Part of a small language model's weights: 10422 steps.
Each number is 200 + 20 x the weight over its row's rms, rounded and kept within 0 to 999. Layers, rows and columns count from 0. The size before them is the row's rms in percent of the matrix's.

# up: layer 4 MLP up, 2048x512, rms 0.037, rows 1774-1784, columns 0-63
# down: layer 4 MLP down (transposed), 2048x512, rms 0.037, rows 1774-1783, columns 0-63
up1774,104,242,174,247,179,177,218,222,205,226,232,180,180,193,199,178,174,206,208,183,179,206,206,220,196,202,194,200,204,188,192,242,223,203,199,185,179,187,228,180,177,201,171,159,211,241,222,199,187,210,207,208,183,197,206,191,213,198,218,199,183,193,191,203,193
down1774,101,163,202,194,178,203,159,194,238,207,216,214,193,221,219,206,191,197,185,205,216,217,169,213,194,212,207,166,186,191,210,181,185,223,222,203,204,203,197,201,206,218,185,238,194,196,195,217,215,199,178,194,178,214,183,199,145,207,199,174,215,237,183,198,174
up1775,098,195,196,202,196,193,183,245,195,162,195,185,206,204,171,224,202,229,221,204,168,188,215,191,189,176,200,214,182,163,161,189,239,207,218,209,214,220,206,176,202,228,200,191,184,188,234,203,228,207,234,175,185,174,261,195,180,199,131,216,215,218,192,172,203
down1775,095,174,210,199,221,202,191,234,218,202,206,216,196,170,192,183,197,209,178,226,210,187,195,222,195,206,240,212,206,187,224,205,219,205,196,211,216,230,176,190,185,228,192,185,198,222,213,231,169,194,204,162,220,198,208,196,214,215,206,197,205,199,190,202,174
up1776,104,199,248,207,196,191,178,195,219,198,195,211,182,213,180,189,208,204,198,198,188,197,189,190,179,225,171,208,197,183,203,198,219,164,185,151,207,193,193,174,201,192,210,164,193,182,204,208,187,196,216,158,182,161,210,203,190,199,194,168,214,177,221,165,213
down1776,111,199,207,222,216,192,205,196,203,173,180,170,185,188,177,239,150,219,201,184,196,201,247,180,190,198,188,167,188,192,210,204,223,145,179,212,211,180,215,194,208,204,238,211,188,172,165,197,208,188,224,210,222,229,213,220,189,161,211,213,190,195,158,208,187
up1777,098,189,244,220,230,188,206,222,207,202,203,203,225,180,188,209,214,203,195,194,213,193,205,189,195,178,195,208,187,198,198,217,193,209,189,183,216,210,168,161,229,182,204,184,237,200,192,213,196,217,191,208,173,201,195,227,202,184,223,196,219,175,215,199,232
down1777,102,195,209,218,202,216,208,233,182,225,214,220,182,188,237,208,207,190,177,225,187,185,181,187,255,200,203,207,193,261,200,207,218,189,219,213,194,195,228,225,201,189,182,209,260,224,232,197,209,190,176,189,207,198,237,191,182,198,230,160,171,211,210,211,195
up1778,093,224,187,196,201,188,199,129,215,199,209,229,210,196,204,185,192,223,191,192,174,188,190,174,205,178,178,200,195,201,187,188,191,246,160,213,218,196,204,212,210,208,228,181,213,216,171,231,214,241,195,250,210,199,184,176,232,194,215,189,228,191,228,211,237
down1778,101,193,200,193,225,187,191,262,205,169,196,181,206,205,209,203,183,185,200,175,224,195,207,229,197,222,211,189,215,172,197,191,204,190,241,182,189,214,203,206,192,208,194,211,182,191,218,149,197,159,194,158,198,199,222,235,169,231,185,206,194,216,176,210,166
up1779,104,193,207,173,223,194,178,179,218,213,181,191,185,200,195,244,224,194,179,225,218,166,266,206,189,213,201,214,205,206,191,231,150,190,194,173,249,189,220,186,202,209,187,182,220,234,177,202,172,232,181,206,188,180,225,197,217,199,185,185,228,232,215,198,227
down1779,109,220,203,224,186,160,193,233,194,185,188,226,193,216,224,208,219,198,208,182,229,181,253,189,197,201,159,231,221,209,203,218,224,201,158,179,230,196,233,194,212,224,163,202,164,208,218,211,199,187,197,183,180,204,170,209,194,221,222,178,206,203,208,185,240
up1780,102,225,187,198,189,250,217,174,195,212,183,236,212,213,183,178,199,193,193,180,205,186,177,176,226,212,215,205,193,167,162,226,225,154,173,206,195,158,209,209,204,224,207,183,215,216,218,177,189,201,219,237,184,176,253,202,198,224,207,183,217,200,202,180,164
down1780,099,168,256,203,183,145,201,207,217,207,199,198,213,220,215,223,157,216,196,220,188,222,196,224,214,208,203,201,200,214,227,188,184,233,227,192,202,211,234,182,214,193,199,227,220,155,182,219,188,186,189,209,201,205,209,190,177,216,167,225,182,191,206,193,190
up1781,096,183,228,203,203,219,230,219,180,175,204,205,210,170,209,222,228,184,168,218,181,191,191,234,204,200,230,214,193,213,189,178,187,215,208,181,177,199,183,218,217,227,187,208,217,223,223,190,233,202,222,228,177,217,195,183,194,206,190,153,183,169,215,180,184
down1781,106,223,166,196,209,211,190,245,206,214,182,231,190,167,209,194,191,193,152,217,217,162,195,232,200,230,185,180,211,223,232,205,222,199,190,203,246,193,188,208,205,179,224,249,186,194,268,209,196,180,179,209,186,216,192,195,204,185,190,229,209,201,219,227,181
up1782,096,188,198,242,198,164,184,237,194,217,180,189,205,169,217,233,173,168,184,214,192,206,199,212,191,206,229,180,208,206,213,186,173,190,189,226,203,158,241,166,233,171,179,209,187,208,227,204,225,153,203,199,180,219,228,223,163,228,193,221,166,183,223,185,214
down1782,091,209,208,196,215,194,200,204,213,162,222,209,176,220,178,189,185,200,211,211,211,204,178,171,203,202,153,192,203,198,200,184,240,179,163,197,192,217,187,231,214,177,159,233,241,182,201,187,190,191,214,209,195,209,183,189,172,196,220,181,211,193,213,199,207
up1783,106,206,214,229,227,171,210,200,193,211,227,193,174,182,192,226,212,175,243,215,208,188,207,209,200,196,196,180,182,203,214,177,208,210,177,173,183,195,212,220,181,207,192,206,204,198,192,178,193,198,170,167,157,193,219,196,219,200,205,197,221,215,193,178,213
down1783,111,204,210,249,209,206,218,187,186,201,211,205,212,185,196,219,187,196,199,234,175,156,187,173,214,220,193,223,188,214,200,200,212,230,207,187,212,211,213,167,179,222,200,224,183,207,235,208,196,182,227,164,176,158,212,170,235,235,197,199,170,164,217,227,231
up1784,106,156,213,184,197,210,197,212,232,174,193,218,207,205,187,208,228,192,195,213,167,195,206,199,170,218,212,223,172,211,211,195,211,272,183,218,190,181,177,149,232,178,182,194,218,178,226,214,205,162,194,183,155,204,181,182,196,209,148,200,220,187,167,179,211